python train.py --hidden_size=224 --num_attention_heads=4 --num_key_value_heads=4 --norm="rmsnorm" --rope_fraction=1.0 --parallel_block=false --init_std_o=0.00562 --init_std_up=0.0294 --warmup_steps=482
Each number is 50 + 12 x the weight over the matrix's rms, rounded and kept within 0 to 99. Layers, rows and columns count from 0.

# layer 7 MLP up, 448x224, rms 0.0597, rows 245-307, columns 112-223
54 50 38 59 42 28 58 69 50 35 50 35 40 30 57 43 31 63 37 36 72 36 54 62 55 68 43 38 50 40 55 59 33 45 52 41 49 56 47 31 52 56 50 54 29 59 45 60 49 48 51 34 50 39 67 47 48 61 67 36 45 45 55 70 37 58 52 60 70 50 54 69 47 38 30 57 46 47 88 39 49 46 80 55 69 54 61 58 63 61 60 36 65 42 54 34 86 54 61 49 58 39 51 53 42 40 63 57 69 38 73 47
43 45 34 71 42 45 31 49 69 52 65 51 80 57 56 64 42 52 34 25 50 60 39 55 67 57 41 50 39 56 49 60 67 55 49 59 33 46 54 65 42 35 30 68 65 54 46 41 70 55 35 49 59 45 54 43 63 46 60 40 31 48 45 59 63 30 48 32 36 54 32 52 58 72 41 60 67 60 69 58 72 57 48 38 32 84 48 42 44 34 43 62 53 62 46 66 55 40 47 52 41 59 75 48 51 60 46 40 47 46 25 51
64 71 28 56 32 51 69 56 60 40 50 57 63 56 47 36 64 45 53 59 51 48 55 57 41 50 57 51 56 53 61 61 63 31 54 65 44 41 50 53 75 35 54 45 53 46 50 42 47 29 53 41 73 50 31 63 46 60 52 55 36 36 49 74 49 53 31 41 60 36 48 40 63 40 54 43 57 45 57 45 57 71 63 38 51 55 38 46 59 38 47 39 50 34 50 51 39 51 81 52 52 69 64 33 59 47 56 52 65 63 52 38
70 52 48 38 33 61 56 64 38 25 58 47 60 55 52 36 43 40 70 41 55 64 47 73 51 46 50 45 41 51 69 54 51 46 69 60 50 46 48 28 57 76 40 41 63 73 61 54 69 42 53 28 36 36 53 56 64 79 68 72 61 73 76 26 62 69 40 38 65 50 61 28 49 59 78 36 56 52 43 74 34 58 38 51 67 36 55 47 34 32 44 50 55 48 44 75 48 17 88 60 52 39 46 44 42 43 51 53 49 60 46 48
76 34 47 34 62 32 56 59 14 43 58 57 31 55 59 70 66 53 38 74 61 54 64 42 45 57 40 51 41 47 61 37 40 52 53 92 34 62 47 47 27 51 50 41 45 50 62 51 52 25 62 51 42 55 49 43 34 65 47 54 48 34 58 50 51 52 41 68 48 52 42 59 63 50 36 56 64 59 50 51 45 69 42 57 58 65 52 37 56 59 74 41 52 50 51 70 25 42 54 25 60 61 66 55 55 55 52 57 63 47 51 50
32 57 55 48 49 57 39 39 66 52 43 32 73 65 56 44 58 63 29 45 70 39 51 51 50 58 48 63 49 62 67 54 66 34 33 60 61 36 41 38 55 55 36 53 54 37 42 35 46 40 55 39 43 51 43 58 43 57 56 39 33 38 44 46 41 22 39 46 45 76 38 39 54 30 42 60 60 46 44 50 41 61 39 53 43 53 32 58 46 61 50 50 57 36 63 55 30 53 49 57 62 60 40 63 61 41 65 60 62 57 35 39
41 73 34 92 63 55 24 36 45 48 54 51 20 44 52 67 63 50 60 50 48 40 85 49 69 63 58 41 55 56 63 17 47 50 57 46 53 44 51 55 45 30 42 52 46 56 58 35 41 65 49 51 52 54 74 44 49 41 50 60 37 32 42 88 42 53 80 52 45 41 42 50 42 31 45 62 40 55 36 40 45 70 45 74 51 48 50 44 51 59 42 76 50 55 53 55 63 28 65 61 56 74 54 42 47 53 55 45 49 47 48 65
60 48 73 35 62 51 34 42 63 68 75 47 42 38 51 54 44 61 66 46 53 59 59 34 60 49 61 45 56 40 50 56 41 66 28 39 39 55 51 52 49 45 78 53 44 77 57 52 51 60 57 57 41 61 49 57 49 40 42 49 44 34 31 44 37 46 52 62 45 54 44 52 66 50 37 52 46 51 43 52 59 60 60 60 48 55 44 43 40 42 35 38 51 45 55 51 58 63 38 27 67 57 50 40 48 37 25 56 43 40 51 61
44 34 45 44 31 80 64 24 71 37 27 38 40 56 45 23 29 44 41 63 47 47 56 52 47 55 44 37 35 62 87 59 57 62 53 36 65 42 41 29 46 58 44 19 26 47 22 37 37 35 46 49 43 60 34 41 42 65 31 35 48 42 53 11 41 84 77 43 51 49 54 49 41 73 36 80 23 46 71 38 41 60 48 59 49 61 54 48 57 49 55 51 67 84 37 63 39 48 50 53 52 42 59 74 70 36 05 42 34 63 42 52
56 51 56 36 57 39 47 63 63 49 56 47 39 28 51 42 53 56 41 56 73 61 59 51 51 56 56 40 49 40 59 61 38 46 39 37 69 58 75 39 52 50 45 59 49 51 59 70 44 51 45 58 52 46 45 65 42 25 33 61 52 59 56 43 51 48 70 24 34 39 46 46 46 51 52 66 52 54 52 69 47 44 60 41 43 32 31 45 33 42 53 60 57 31 52 57 53 50 71 39 56 48 51 67 31 53 68 47 42 56 61 61
47 28 47 32 58 46 29 35 54 08 53 42 43 42 49 38 60 54 38 41 43 44 52 33 33 28 53 86 58 38 46 47 13 52 39 51 36 63 68 50 49 50 44 46 51 58 40 42 45 55 46 26 27 66 51 63 42 34 39 66 74 35 44 74 63 66 66 36 53 45 63 57 66 48 40 59 36 40 44 46 47 62 60 58 72 48 63 51 50 54 46 50 40 52 41 38 51 57 58 59 38 38 41 27 50 56 26 51 35 32 07 44
37 34 46 44 33 40 68 39 43 65 43 43 41 50 28 33 47 40 46 45 39 56 49 45 59 37 45 49 60 36 56 62 46 38 62 49 67 54 43 42 27 44 68 17 77 56 47 29 52 32 68 75 36 59 53 52 47 55 36 43 71 40 51 49 61 48 32 13 50 46 57 48 44 73 31 46 54 42 31 66 52 65 42 78 56 41 45 63 42 27 41 57 58 65 47 45 35 45 64 60 59 51 50 29 50 50 52 56 39 47 49 64
59 48 72 38 58 53 43 33 28 47 51 53 50 66 48 49 52 47 59 56 64 52 55 72 59 58 61 40 63 53 59 42 51 59 71 54 47 40 38 64 35 46 56 32 56 39 53 56 52 41 69 36 58 64 52 42 54 50 35 57 27 39 38 51 48 49 46 56 46 27 53 42 41 51 47 62 63 74 56 49 49 52 37 67 75 55 44 55 45 53 61 39 56 26 53 53 47 45 75 51 48 61 28 36 45 44 55 60 50 53 74 49
48 43 67 60 54 54 47 33 51 56 49 39 61 50 45 54 16 37 28 59 76 70 62 25 54 57 58 34 20 27 71 41 37 79 56 25 53 52 57 64 57 48 56 40 66 45 52 60 53 49 60 37 44 49 67 45 62 60 56 57 44 58 34 60 57 60 43 45 46 46 57 49 52 56 59 53 50 21 39 60 50 42 48 34 49 55 48 64 11 54 43 49 65 53 57 32 35 68 61 63 51 42 39 35 27 64 68 23 61 56 52 50
51 48 25 53 28 34 55 61 37 37 52 51 67 52 49 49 60 49 50 45 25 55 44 48 57 43 62 55 65 44 53 36 52 48 44 61 58 62 55 66 58 65 45 50 55 56 57 31 50 51 76 42 45 34 62 49 44 64 50 28 55 56 31 47 26 62 33 32 70 41 78 58 44 41 58 46 45 42 43 40 64 67 54 65 63 38 69 46 55 53 52 41 43 43 34 37 45 38 58 56 35 74 56 54 35 42 52 37 64 36 50 71
46 51 55 35 50 76 44 59 39 70 50 52 58 42 43 25 35 63 71 49 42 65 41 48 43 33 43 60 53 56 45 49 40 70 39 63 52 43 31 60 45 37 47 47 31 53 47 37 59 53 66 57 40 57 38 39 47 42 49 35 35 61 58 59 61 70 66 37 45 64 57 43 54 34 62 32 70 54 56 34 54 64 54 49 43 61 40 33 41 32 53 61 71 66 59 60 57 35 56 46 58 42 55 67 45 61 59 56 33 46 38 59
55 49 62 56 51 49 57 65 52 51 57 34 53 50 58 25 32 40 73 48 52 39 70 38 56 78 47 53 57 67 48 55 36 60 45 39 56 31 50 69 54 43 52 65 61 60 41 44 54 50 46 69 78 50 41 43 45 50 69 54 68 60 48 44 25 69 63 38 48 44 69 51 42 42 40 36 47 49 55 43 48 51 42 50 61 39 41 61 29 48 36 54 44 71 41 66 42 70 41 61 38 23 70 33 34 59 49 46 73 47 46 50
55 57 35 40 49 68 47 45 61 47 55 48 63 39 36 43 35 43 37 45 47 44 62 40 44 46 57 45 64 57 48 39 43 53 54 45 54 59 58 57 60 50 60 65 59 62 37 52 47 28 46 52 30 49 41 80 55 39 47 54 49 50 43 47 55 56 69 39 56 55 60 62 41 46 34 60 35 38 56 36 63 72 42 72 61 64 42 44 30 54 38 43 48 33 35 81 38 61 46 75 69 63 46 69 40 40 39 43 66 41 57 64
63 43 33 31 56 40 76 34 37 41 52 78 31 38 53 43 55 37 65 61 49 63 42 63 54 33 54 33 61 53 51 44 38 63 53 38 80 26 46 33 55 51 39 53 46 57 54 34 41 33 50 49 73 51 50 28 65 59 52 59 50 35 48 32 46 55 64 36 39 59 44 19 52 59 37 41 25 54 39 41 47 58 35 52 57 76 50 71 68 60 43 36 72 55 43 61 65 45 61 47 63 53 65 51 52 40 38 50 32 40 57 31
57 45 27 62 71 44 38 49 54 63 41 52 63 76 55 73 52 41 46 43 55 59 47 61 38 42 47 44 35 43 36 63 52 54 61 43 45 57 32 40 46 49 56 48 43 49 44 35 43 60 59 44 50 28 54 63 32 21 45 57 58 40 47 42 69 76 60 52 73 43 42 51 45 76 49 62 39 47 55 46 45 46 57 69 36 20 55 53 40 32 52 44 45 48 51 65 58 72 34 51 53 69 37 55 26 42 65 49 48 62 87 34
61 41 32 44 38 37 35 31 29 64 44 59 43 80 66 61 47 50 50 42 28 50 59 70 47 37 66 65 47 30 62 45 53 61 55 35 47 74 48 74 59 66 41 67 49 49 75 50 38 64 42 60 44 51 49 26 45 61 37 40 54 59 36 62 49 45 44 62 39 33 48 67 48 58 44 62 40 47 56 48 67 43 50 55 60 56 45 54 59 50 65 62 36 60 56 42 45 33 60 49 46 68 41 39 58 67 42 53 50 40 43 51
34 41 55 29 39 47 45 39 81 46 54 45 50 62 58 22 44 50 70 49 49 75 58 53 41 64 65 56 35 51 48 43 54 68 68 49 32 51 80 52 73 46 66 38 43 61 64 69 47 55 53 66 42 79 49 35 70 27 47 47 36 73 48 24 48 40 68 33 28 36 37 45 37 67 38 42 55 61 33 40 41 49 43 28 63 69 43 55 65 53 46 51 45 26 53 47 54 47 38 39 40 55 46 63 35 43 61 66 65 44 54 55
54 44 33 61 47 60 58 58 65 31 60 49 49 44 26 33 28 42 57 42 48 59 56 42 57 53 55 36 66 44 39 61 48 62 46 43 52 59 62 44 56 42 48 45 61 47 52 47 29 34 48 32 54 45 42 59 58 33 47 58 69 48 43 36 57 59 45 54 42 30 56 47 49 35 47 64 55 51 48 52 35 52 47 42 43 44 47 52 25 50 84 61 56 48 42 58 58 74 62 39 39 50 52 47 62 26 09 46 67 65 39 44
37 37 40 58 44 65 44 48 48 59 57 57 39 82 42 61 63 59 53 55 49 50 40 44 43 37 50 65 44 37 71 46 48 60 65 43 62 63 44 56 59 63 52 35 51 55 71 37 54 58 50 67 48 51 38 71 41 25 72 43 71 51 59 55 52 55 36 66 50 59 48 57 46 47 46 71 58 66 45 67 47 42 52 41 54 61 46 45 44 54 55 62 39 40 49 49 38 56 65 12 64 47 39 55 83 34 54 57 58 73 49 36
47 68 59 32 59 50 41 54 52 53 59 27 47 51 37 47 49 41 47 58 38 49 51 51 64 40 32 71 58 68 41 49 31 51 46 51 43 74 52 65 47 60 20 50 51 56 55 49 58 70 67 41 43 48 45 36 40 70 72 28 64 34 37 43 37 66 62 45 39 51 46 61 58 56 34 50 53 30 65 58 70 39 38 39 56 65 29 25 51 36 35 32 68 57 54 56 50 59 63 39 61 47 38 74 44 64 61 52 42 81 56 44
58 35 60 40 73 37 31 45 50 40 45 49 42 33 54 74 42 42 59 45 66 51 55 62 47 44 45 61 55 58 49 62 39 62 46 68 46 51 61 49 30 48 51 52 54 56 73 45 34 51 47 38 61 54 74 62 42 46 53 56 44 64 65 36 33 45 53 51 57 40 27 42 24 54 40 50 50 31 54 37 59 51 49 33 38 45 39 40 50 56 53 44 67 46 42 39 28 74 33 71 76 56 41 73 52 40 48 69 38 34 54 43
52 49 44 46 67 66 41 37 50 43 52 57 52 44 38 56 65 50 42 33 66 52 64 79 48 15 49 59 61 45 54 42 52 43 70 43 41 66 36 43 59 47 54 75 53 61 50 29 54 41 31 22 32 34 63 61 32 76 47 71 43 36 44 40 36 53 54 48 72 46 44 46 35 35 46 72 55 42 45 49 66 35 50 36 56 71 24 69 55 52 66 54 53 45 53 47 42 59 38 52 52 78 44 54 66 38 50 66 58 51 55 46
47 47 42 49 38 48 45 46 48 49 41 39 34 26 65 62 69 48 32 46 63 15 36 38 62 56 62 35 58 53 55 57 62 61 52 45 36 50 58 47 59 30 34 52 38 71 48 53 80 52 43 40 49 46 60 43 67 53 70 35 51 55 63 58 50 40 42 43 28 54 39 49 48 47 47 53 31 46 25 43 52 24 73 44 90 32 67 61 36 59 49 41 45 38 39 52 33 67 54 38 49 50 61 22 36 46 38 40 79 35 33 53
59 46 66 46 49 72 50 42 56 27 50 55 56 54 58 54 39 30 53 52 38 29 51 66 75 53 47 43 43 50 49 59 53 50 26 53 19 36 52 46 49 49 52 63 44 51 71 44 57 34 29 42 45 49 64 45 33 44 59 40 36 47 32 52 57 73 55 39 40 41 73 70 31 47 33 36 51 33 55 50 30 44 42 64 49 63 47 44 53 57 61 48 54 48 78 43 57 42 45 54 42 57 47 37 38 61 58 65 38 58 27 66
52 70 77 50 48 70 44 55 59 37 51 30 68 53 47 57 46 30 38 57 55 62 57 52 44 54 59 37 67 35 53 42 44 68 64 58 05 41 52 40 40 62 49 48 53 54 52 64 38 53 74 40 51 48 35 78 31 41 48 62 53 59 53 48 45 59 65 62 61 55 58 41 64 23 89 49 73 41 57 18 24 30 60 67 39 58 55 43 48 45 49 55 37 35 48 75 34 80 43 54 65 65 51 51 46 41 41 44 49 63 47 45
47 51 50 54 52 48 24 49 64 60 40 37 59 52 47 36 35 36 47 34 54 40 82 34 53 48 61 39 53 50 45 49 40 22 69 55 49 49 41 60 50 58 44 29 38 42 45 59 51 50 50 42 52 51 59 67 61 47 68 35 60 58 45 51 40 41 43 53 35 48 42 58 56 65 49 73 30 53 20 54 64 61 57 48 53 63 56 27 57 44 73 36 52 54 29 41 34 54 50 63 66 50 56 54 48 46 43 57 49 59 41 58
48 61 70 38 44 49 40 43 56 55 50 50 50 63 57 48 36 45 46 51 42 44 63 40 53 48 51 73 39 54 57 64 44 47 57 39 50 40 51 39 47 41 47 56 62 56 49 47 52 62 68 36 64 67 47 54 54 53 39 50 62 56 64 46 56 53 35 52 62 43 50 31 66 49 59 41 72 41 54 46 41 47 41 64 58 61 26 47 42 50 62 48 65 56 52 64 57 55 53 31 49 46 47 51 41 59 48 44 47 37 62 63
66 42 45 40 48 43 36 49 45 45 58 67 50 59 60 55 32 56 57 58 47 50 45 62 44 48 61 55 49 63 54 33 73 29 62 45 49 55 61 58 26 33 47 36 40 66 71 48 44 44 33 56 69 46 50 61 52 35 54 45 68 31 57 53 57 47 43 37 72 52 45 51 58 71 56 60 56 53 21 60 65 53 73 52 38 89 40 65 49 48 57 56 49 71 37 69 59 38 44 38 33 58 48 60 33 43 52 70 67 47 65 46
35 33 49 56 63 36 47 43 33 61 20 37 62 55 65 61 40 46 41 59 48 53 58 59 71 38 52 42 48 40 61 59 57 43 45 59 33 42 60 51 53 42 35 47 63 36 38 65 46 56 53 60 48 68 27 37 62 55 46 55 62 36 34 59 36 37 57 35 47 44 40 72 63 61 54 67 50 49 53 56 40 53 46 49 46 68 60 50 45 53 50 54 67 41 51 52 73 56 51 52 59 53 59 31 44 62 58 45 48 60 40 64
59 52 46 59 42 49 57 56 44 55 46 42 66 45 45 46 60 51 49 29 35 50 40 32 45 35 56 57 55 50 55 66 47 47 38 64 35 64 43 60 69 49 59 54 41 46 35 33 44 54 67 62 57 37 44 67 63 61 40 54 44 42 47 39 48 40 58 52 54 58 68 49 42 23 51 32 45 61 38 37 53 59 37 58 36 51 37 44 74 54 44 35 58 46 51 65 54 54 52 61 58 30 41 46 46 37 41 67 51 48 45 59
65 45 68 35 41 53 55 26 46 35 59 46 67 38 46 59 39 45 36 19 48 46 42 41 76 50 53 52 49 44 33 44 63 61 29 48 33 61 47 43 34 62 54 38 54 49 50 52 71 40 60 49 61 49 42 54 55 51 41 40 38 58 53 25 64 36 57 55 47 44 32 22 78 38 55 41 52 31 56 61 50 46 36 52 21 59 53 32 55 87 54 68 67 68 35 58 50 29 48 63 54 52 54 55 52 57 43 47 53 29 44 50
28 58 73 54 50 33 48 44 82 66 59 59 39 41 48 32 66 55 45 75 52 53 68 33 60 41 65 37 46 47 68 23 50 35 49 63 49 57 45 49 58 62 54 52 86 54 57 38 29 63 49 43 56 39 71 61 54 40 73 45 46 52 37 73 62 40 38 42 60 52 59 46 50 64 40 61 53 18 41 76 61 55 41 45 38 68 43 77 44 31 73 27 56 40 60 45 44 54 64 67 60 49 58 65 53 48 79 54 37 56 50 31
65 51 64 68 54 60 75 58 53 81 52 65 54 48 47 48 48 54 47 53 52 37 50 31 65 43 52 49 47 50 61 64 80 64 42 50 38 38 62 46 42 44 49 48 50 47 28 30 66 84 56 69 74 31 76 61 23 26 40 34 39 79 64 49 34 37 60 71 46 46 49 41 44 42 52 42 51 66 53 57 33 55 45 32 67 61 56 50 54 33 43 36 45 44 38 79 54 57 61 35 73 51 54 78 51 54 41 62 42 55 26 47
51 67 42 71 40 41 44 64 49 65 31 59 58 56 61 46 42 73 42 55 22 51 42 70 65 60 72 49 52 46 56 51 70 45 36 55 35 67 51 74 42 62 62 26 60 42 43 32 47 59 50 44 57 62 62 62 41 42 27 55 56 43 60 51 33 46 38 54 32 53 70 48 57 39 46 50 63 42 45 46 26 53 51 25 56 57 58 66 57 37 48 72 44 44 54 19 43 71 60 28 44 44 48 45 72 20 64 29 56 70 47 27
44 28 29 46 54 56 42 29 66 54 50 38 46 52 48 17 55 48 63 33 44 48 65 41 62 50 58 55 44 44 61 44 35 63 59 63 55 45 64 44 57 48 55 58 29 64 62 51 46 53 35 46 69 58 50 49 38 56 49 45 43 70 56 51 53 47 43 49 25 28 12 46 26 55 39 48 59 43 49 52 71 54 28 48 67 52 69 51 35 30 46 50 39 53 33 65 45 63 47 42 44 57 63 60 40 52 57 44 27 40 56 44
52 53 51 31 78 42 63 30 62 38 55 71 76 83 43 62 57 42 46 48 52 62 56 45 34 42 62 48 53 40 32 54 50 37 65 21 62 56 54 55 62 43 41 74 49 54 35 47 53 57 63 57 57 45 49 47 81 30 60 70 55 56 52 49 56 50 50 63 62 64 68 58 57 35 61 42 56 37 51 38 42 51 57 46 48 42 78 40 78 61 42 59 51 60 50 47 57 43 64 46 44 53 51 69 42 59 54 54 39 39 39 67
46 47 64 60 45 35 42 36 41 60 53 38 37 59 41 61 34 73 50 48 38 69 37 45 52 65 57 34 54 26 54 60 53 55 55 45 38 48 73 63 52 56 29 57 39 59 42 33 59 49 47 51 47 42 49 37 53 72 28 48 37 56 43 68 51 56 53 37 62 56 64 28 55 53 54 62 59 59 60 46 59 45 33 56 44 59 47 56 42 70 66 67 65 60 18 51 51 40 42 54 47 42 59 52 37 46 65 44 52 40 52 55
60 50 44 53 37 57 53 55 43 47 47 48 29 55 58 54 40 33 33 60 48 35 53 62 46 39 42 64 61 46 42 44 56 58 58 53 53 26 48 65 56 63 39 26 59 59 50 44 63 67 26 61 34 67 49 45 57 57 40 51 48 44 61 30 46 61 69 26 51 59 17 35 56 50 52 60 62 26 46 42 42 52 68 55 56 61 44 67 37 49 41 64 38 58 68 26 58 46 41 50 54 61 60 59 53 33 47 30 64 60 35 58
46 34 54 53 54 54 72 47 49 55 64 72 46 59 47 49 23 54 67 34 51 55 51 54 60 37 42 50 48 46 46 53 51 42 50 54 64 42 32 26 51 31 51 64 44 32 56 59 53 52 31 43 54 51 55 57 59 45 35 37 36 60 58 45 58 49 51 60 61 37 29 37 63 45 52 46 26 44 33 19 45 44 49 36 36 66 45 38 53 83 62 71 67 37 45 43 37 50 52 48 52 59 58 39 51 53 37 42 43 31 51 57
55 52 39 63 37 47 37 45 46 64 57 32 61 49 60 64 38 49 20 42 43 53 52 33 55 51 33 53 55 58 56 50 49 43 48 36 53 49 44 32 38 67 50 63 54 60 48 43 64 63 61 43 26 49 31 51 45 49 41 39 40 36 71 51 32 48 42 52 49 45 54 27 44 43 58 59 62 47 47 64 51 44 69 55 25 46 65 45 44 24 60 26 35 61 45 47 47 44 64 73 63 54 45 44 58 56 50 63 53 61 49 48
39 56 51 57 66 28 52 74 28 66 61 48 48 21 46 46 34 36 58 46 59 61 36 43 67 43 59 52 33 58 49 58 23 58 20 53 67 58 51 65 46 65 71 33 40 51 27 48 66 68 48 61 50 42 65 43 59 39 65 56 58 69 62 49 57 45 41 59 56 50 40 32 54 50 46 59 72 62 58 56 50 37 45 45 48 44 41 59 51 33 60 56 41 43 48 51 54 52 53 42 59 47 50 41 61 40 53 43 48 62 63 46
50 48 51 47 42 24 44 62 54 61 73 49 44 60 41 31 40 56 57 39 56 65 53 49 60 63 48 52 18 35 48 41 33 80 59 52 42 38 43 39 58 47 39 38 47 57 45 53 50 40 36 67 43 52 47 61 62 51 74 45 47 65 58 44 53 59 40 23 38 51 41 34 58 54 47 61 63 53 45 69 68 42 48 33 40 63 53 56 54 53 62 57 38 60 64 52 30 43 42 52 53 55 56 52 38 36 60 17 56 50 62 48
62 52 77 55 64 52 43 53 64 52 52 38 56 15 59 63 64 82 58 42 81 48 62 56 58 51 47 48 47 58 68 42 32 64 61 51 58 40 73 64 62 39 68 59 43 62 53 62 30 59 47 42 54 60 45 61 42 40 68 68 46 74 41 57 49 44 60 47 55 48 59 50 53 54 37 39 46 63 52 39 63 63 56 60 60 52 28 43 50 61 66 65 62 47 40 60 57 66 36 65 85 53 42 38 49 57 51 46 65 57 70 73
41 37 57 54 51 37 43 56 48 63 62 52 56 36 55 64 16 57 44 39 49 55 58 49 67 46 66 48 40 52 68 26 54 51 51 40 14 70 51 36 54 45 59 56 48 65 56 42 41 51 65 47 59 50 54 37 30 32 50 29 64 48 74 48 38 65 48 44 48 51 68 49 41 53 52 50 46 34 63 44 57 46 54 58 47 60 26 53 45 52 44 55 38 43 62 50 54 52 47 23 64 46 42 34 50 37 42 56 36 38 44 55
45 38 36 38 39 61 50 43 56 64 45 55 74 41 49 37 55 71 51 64 55 46 53 45 50 37 61 52 57 37 59 69 60 47 46 45 40 56 60 47 63 59 43 47 61 33 58 50 43 67 49 43 53 55 26 32 72 61 62 63 44 50 45 41 71 42 44 40 31 51 59 78 32 42 35 51 65 53 61 56 45 58 52 54 54 38 24 56 51 51 64 28 62 42 41 36 49 41 51 46 35 47 40 52 54 43 61 33 47 62 49 52
57 34 52 52 68 60 59 59 30 46 15 30 37 44 59 49 56 52 66 23 52 53 62 47 75 38 26 57 52 48 40 26 46 64 52 52 38 52 50 48 30 78 52 54 16 50 36 43 51 63 50 64 44 33 62 69 65 37 47 37 47 61 52 65 42 46 55 60 24 67 49 38 69 46 43 46 25 42 53 32 46 21 43 52 24 51 61 44 56 64 49 62 33 49 34 79 25 34 49 49 40 25 35 49 44 37 54 74 53 52 58 33
49 53 42 70 48 65 60 54 45 49 54 71 55 63 67 55 51 59 43 53 29 38 40 54 45 60 46 30 62 46 54 41 52 53 38 54 68 61 61 44 59 57 65 53 65 51 54 59 55 58 53 37 52 47 71 48 47 41 48 56 66 52 44 50 36 68 45 33 55 38 51 47 58 64 43 55 63 64 62 53 51 47 62 44 86 58 60 65 54 44 36 55 38 53 37 54 54 47 49 47 41 38 31 37 34 58 45 39 35 47 39 35
64 53 44 39 48 59 31 90 42 19 44 56 70 45 71 54 36 37 44 31 34 51 72 46 41 49 51 48 37 64 57 49 47 49 56 38 58 51 64 41 30 47 52 36 45 49 55 42 46 34 59 54 66 33 47 49 32 47 61 54 89 55 45 45 53 50 53 58 53 47 48 73 71 45 59 55 46 50 66 68 55 55 45 48 45 46 66 34 53 55 54 59 23 54 54 33 62 52 66 54 49 56 48 43 41 48 48 63 43 54 36 46
59 70 41 55 49 71 73 44 51 57 53 55 46 49 56 48 60 63 54 56 38 39 46 63 57 53 45 35 63 53 51 47 70 55 29 21 56 31 54 39 41 72 60 37 52 48 45 56 43 58 45 56 75 42 47 55 48 32 33 43 72 76 66 59 60 26 41 59 40 69 52 29 27 44 64 47 38 56 65 57 42 48 59 46 47 34 42 44 65 45 40 65 49 46 60 52 44 34 46 60 47 63 30 54 69 48 40 67 72 54 57 35
41 49 52 52 62 31 39 45 37 56 49 40 47 44 43 72 63 70 29 49 44 66 73 53 63 41 62 54 74 46 18 37 55 52 52 34 39 46 32 59 40 29 50 29 61 47 43 52 53 67 04 47 58 56 54 56 42 34 37 56 49 42 43 60 45 37 58 50 55 53 63 68 64 57 41 51 48 64 60 58 55 46 51 56 60 44 57 56 61 64 57 59 58 54 59 40 25 49 39 56 42 49 55 60 59 60 62 56 52 65 57 73
47 53 40 44 47 61 52 50 47 59 77 56 40 61 36 47 51 42 66 53 55 69 42 38 48 59 35 39 58 59 45 38 27 28 45 64 44 57 56 60 56 58 47 47 42 40 47 58 42 45 32 33 47 52 51 53 13 47 34 63 30 57 35 47 37 36 42 64 35 56 54 53 58 53 44 46 44 51 44 59 69 38 51 27 66 57 69 45 56 56 51 73 51 49 44 35 40 52 68 42 64 47 55 43 43 67 43 41 40 54 53 57
53 75 58 37 61 67 58 64 31 53 52 57 53 50 51 63 65 45 35 59 66 41 52 57 52 42 41 60 37 40 42 44 60 67 44 76 59 62 49 49 56 58 47 47 55 61 43 40 47 65 58 33 75 63 79 43 60 35 59 53 30 43 56 35 67 58 61 70 46 37 52 44 47 50 65 40 40 54 50 63 33 36 51 43 44 61 47 62 47 49 43 77 53 63 53 53 57 43 62 43 51 64 37 43 54 68 63 38 28 58 42 42
56 52 30 38 50 47 53 54 53 50 46 51 44 85 39 35 58 52 53 51 33 47 61 56 53 52 50 45 45 60 27 55 70 58 74 49 45 45 49 42 36 61 54 43 68 36 21 61 55 20 69 74 46 42 59 34 50 65 45 62 51 73 55 49 82 54 69 44 69 38 55 41 47 64 56 23 52 31 49 40 32 54 50 57 42 33 51 49 47 41 50 69 56 34 31 29 60 38 52 42 40 39 55 39 43 38 64 55 42 39 62 75
58 63 48 58 52 40 56 42 60 45 56 56 62 57 44 57 43 53 45 43 67 38 58 57 43 43 49 44 27 59 51 65 37 65 40 55 59 36 59 33 22 45 58 57 32 64 51 58 56 64 41 53 71 40 62 38 53 54 51 42 37 48 53 45 47 52 47 40 44 35 56 37 51 48 38 24 51 66 33 28 47 53 59 59 58 66 51 53 53 57 54 45 56 58 68 76 73 33 48 34 54 50 69 74 52 58 44 50 45 28 69 71
34 64 44 58 66 51 49 62 45 86 39 63 40 50 31 49 52 53 43 50 31 48 49 40 44 52 43 61 58 33 79 56 58 38 42 51 28 49 58 40 45 69 38 46 55 75 53 59 42 49 29 35 64 49 53 59 46 32 38 49 58 44 54 37 61 47 58 43 48 61 44 60 48 54 79 50 52 65 68 52 36 31 59 66 49 48 68 45 40 47 59 64 64 51 27 44 52 41 39 51 52 84 35 49 45 60 53 50 35 52 47 35
41 83 55 59 62 62 56 48 50 43 47 49 43 42 51 51 42 67 33 36 69 52 66 68 48 60 47 59 55 40 49 73 64 59 48 54 40 46 60 46 68 38 64 60 38 52 61 33 34 55 74 42 30 55 56 55 64 34 68 54 51 49 35 58 65 43 40 53 35 60 51 53 41 57 53 53 27 28 54 54 45 47 54 30 30 40 36 43 41 42 75 69 56 31 59 49 51 28 59 42 70 52 50 37 42 53 74 48 71 41 61 55
50 54 48 48 62 44 56 57 52 45 49 29 61 46 48 35 54 45 71 68 51 30 38 53 57 68 55 35 33 51 51 41 70 44 52 62 44 54 48 52 70 43 54 66 59 66 49 56 44 74 45 52 55 52 45 62 61 26 43 53 66 69 29 63 36 66 61 48 43 67 70 51 35 52 50 32 55 40 45 47 51 42 45 64 42 35 56 49 36 52 55 47 63 51 71 62 53 35 52 50 34 62 62 52 37 47 24 54 23 45 55 48
64 40 56 27 49 53 52 45 53 38 57 52 70 74 28 26 62 49 71 51 34 52 59 64 66 42 51 45 46 54 59 84 37 46 43 31 52 47 38 50 35 62 53 62 67 49 57 60 58 43 49 67 52 42 46 48 56 46 62 53 61 54 39 36 47 47 86 57 45 33 32 51 66 73 58 58 55 50 54 46 70 48 27 33 51 40 44 46 28 53 55 35 74 42 40 62 52 26 52 47 57 43 50 69 41 43 57 62 46 40 67 52